Weights of a small transformer language model.
Architecture: no biases in attention or MLP, untied embeddings.
Training: a variant of SOAP for these matrices, 120M tokens.
Each number is 200 + 20 x the weight over its row's rms, rounded and kept within 0 to 999. Layers, rows and columns count from 0. The size before them is the row's rms in percent of the matrix's.

# layer 5 MLP up, 512x128, rms 0.151, rows 109-114, columns 0-127
095,199,209,219,192,179,217,194,209,197,163,203,201,191,200,199,193,189,201,207,214,196,194,217,215,200,210,187,199,181,213,194,188,208,192,193,154,185,199,174,198,223,211,202,190,166,198,227,210,200,167,183,203,195,200,217,215,261,239,220,213,213,240,217,211,209,186,205,220,157,240,186,233,199,219,191,189,188,179,197,202,170,228,187,198,210,208,199,232,184,183,171,220,201,153,172,177,176,184,171,187,219,219,174,204,206,203,222,183,146,200,214,175,185,187,172,179,164,171,207,226,229,187,195,177,222,223,182,183
095,208,210,203,205,189,199,221,193,195,210,214,214,150,206,217,201,179,191,168,224,182,192,183,189,224,172,168,213,194,194,182,187,167,191,207,198,192,217,173,220,213,187,211,196,222,196,223,221,170,178,199,191,194,225,180,215,181,197,211,164,156,231,210,209,217,177,145,176,201,145,208,225,199,205,173,196,162,218,213,210,196,205,220,186,197,233,174,208,214,206,189,200,204,197,164,210,201,159,239,192,211,186,200,196,171,206,228,193,207,202,179,191,204,173,181,216,208,160,163,194,182,199,216,221,223,163,186,187
093,181,206,204,180,193,171,168,233,167,169,196,225,203,198,196,201,173,191,175,225,183,192,206,212,197,197,196,185,206,195,191,197,223,199,194,227,237,222,233,239,197,203,210,203,192,197,182,192,201,197,197,210,194,190,188,220,215,230,168,177,179,172,205,237,192,232,191,190,192,186,185,185,184,163,150,177,175,189,171,216,187,191,209,184,201,166,204,177,221,238,178,203,207,163,221,203,219,206,217,223,194,244,219,197,188,198,189,246,207,195,188,202,211,159,195,185,192,186,252,186,179,204,212,169,198,212,223,176
106,199,198,215,204,192,227,199,206,199,156,216,199,164,215,191,243,213,196,208,223,202,199,198,230,189,191,188,162,227,180,221,219,181,172,208,179,209,188,167,209,176,197,204,209,173,204,188,194,196,165,195,199,208,186,225,225,188,222,149,202,184,191,198,193,224,165,191,228,149,201,209,178,201,199,215,204,146,232,194,236,189,177,209,193,222,207,172,170,206,200,197,204,200,176,204,248,177,202,208,214,183,185,239,195,191,218,211,213,204,228,203,218,208,167,152,210,196,218,190,194,179,227,188,209,186,209,202,189
094,201,186,165,225,160,172,203,223,204,211,200,207,214,190,189,182,215,221,180,220,190,221,201,196,178,150,206,207,225,210,166,195,218,241,232,221,207,210,182,154,171,171,207,194,215,204,203,195,214,185,169,200,221,176,198,235,197,212,181,218,185,187,166,203,209,164,210,189,217,228,201,220,204,190,180,176,218,205,196,143,189,242,191,192,208,179,185,212,194,196,188,194,188,191,191,215,224,192,190,188,195,214,216,218,188,193,217,219,217,166,215,162,175,154,196,177,176,178,216,195,201,212,197,181,235,194,198,226
097,228,215,205,174,179,187,213,186,166,209,191,201,198,202,206,204,205,193,165,210,243,178,183,190,251,211,196,166,191,202,188,194,177,177,198,215,193,214,160,190,217,181,195,210,223,194,215,239,206,205,196,178,190,198,198,220,207,192,177,221,174,208,197,198,199,200,233,236,212,221,246,201,209,189,233,194,189,182,190,203,203,216,158,219,204,191,198,227,181,165,150,199,215,200,211,167,193,180,168,162,183,199,175,188,180,178,206,200,208,192,169,220,213,228,191,214,156,192,193,212,177,246,230,186,207,214,192,192
# layer 5 MLP down (transposed), 512x128, rms 0.14, rows 109-113, columns 0-127
104,202,189,238,226,210,183,183,208,190,226,195,198,254,181,233,221,186,199,202,201,160,199,223,189,202,199,178,205,204,229,183,212,201,224,193,191,247,222,211,172,171,188,218,220,199,173,192,181,197,194,218,187,201,205,198,199,188,177,171,217,200,150,209,183,197,195,172,184,190,197,211,127,196,203,217,189,197,223,176,196,199,195,211,187,226,185,220,196,222,219,223,222,212,202,222,181,187,213,240,180,169,189,183,193,189,230,197,191,230,199,222,176,228,202,190,233,201,205,188,198,203,191,202,204,213,204,154,158
099,167,156,198,197,196,205,175,192,212,213,177,247,225,169,160,220,209,169,220,160,203,208,216,179,179,197,248,167,178,199,219,174,223,199,196,176,234,189,179,190,189,172,208,196,220,194,188,161,240,228,213,203,203,203,196,203,205,205,179,196,223,214,187,212,179,209,186,219,200,180,195,223,181,218,244,159,228,211,175,205,203,221,201,207,202,210,215,211,203,172,196,188,191,193,215,145,189,243,187,194,198,194,192,235,227,198,183,195,206,216,209,216,203,226,191,197,190,225,213,199,216,192,182,213,204,194,224,194
095,215,210,193,216,199,186,255,161,222,230,191,162,175,189,206,175,198,187,182,227,190,210,195,161,221,180,196,216,203,210,189,185,191,200,203,174,178,187,175,195,209,232,208,191,198,220,213,237,169,169,172,190,213,211,209,192,169,190,224,204,170,184,188,157,213,203,191,223,183,181,255,212,193,183,200,195,197,220,212,173,229,199,199,221,166,213,209,210,228,188,207,198,210,179,192,145,178,199,237,214,191,181,214,196,212,206,207,189,216,201,222,186,216,210,216,212,207,193,205,171,202,187,182,251,179,178,214,219
102,189,208,193,191,197,151,210,201,161,191,222,165,221,232,212,208,176,162,207,221,172,205,188,209,233,198,171,238,223,192,181,173,209,195,191,182,240,204,187,208,189,189,190,194,215,195,220,231,184,219,222,171,214,240,191,209,193,190,186,206,221,213,216,248,174,190,171,207,200,179,175,230,174,189,199,189,221,204,248,195,197,191,194,191,214,202,230,215,219,179,204,175,217,225,219,194,207,203,179,149,205,203,191,208,178,200,190,214,211,201,192,208,170,205,207,216,201,169,222,224,224,211,189,218,184,169,166,218
095,184,190,222,182,215,210,194,194,217,209,217,189,216,236,178,196,177,160,193,191,162,217,194,173,195,203,219,185,215,228,224,193,200,178,169,165,176,198,199,228,171,191,177,192,229,193,212,222,181,202,199,192,189,229,194,180,206,233,238,195,216,219,228,173,177,217,187,208,214,251,207,189,207,169,197,222,189,210,188,218,179,211,173,192,173,202,204,223,195,194,208,208,205,170,196,211,165,216,187,197,205,205,234,201,206,257,192,180,209,217,208,212,176,172,167,192,171,225,157,201,204,221,206,197,220,230,232,210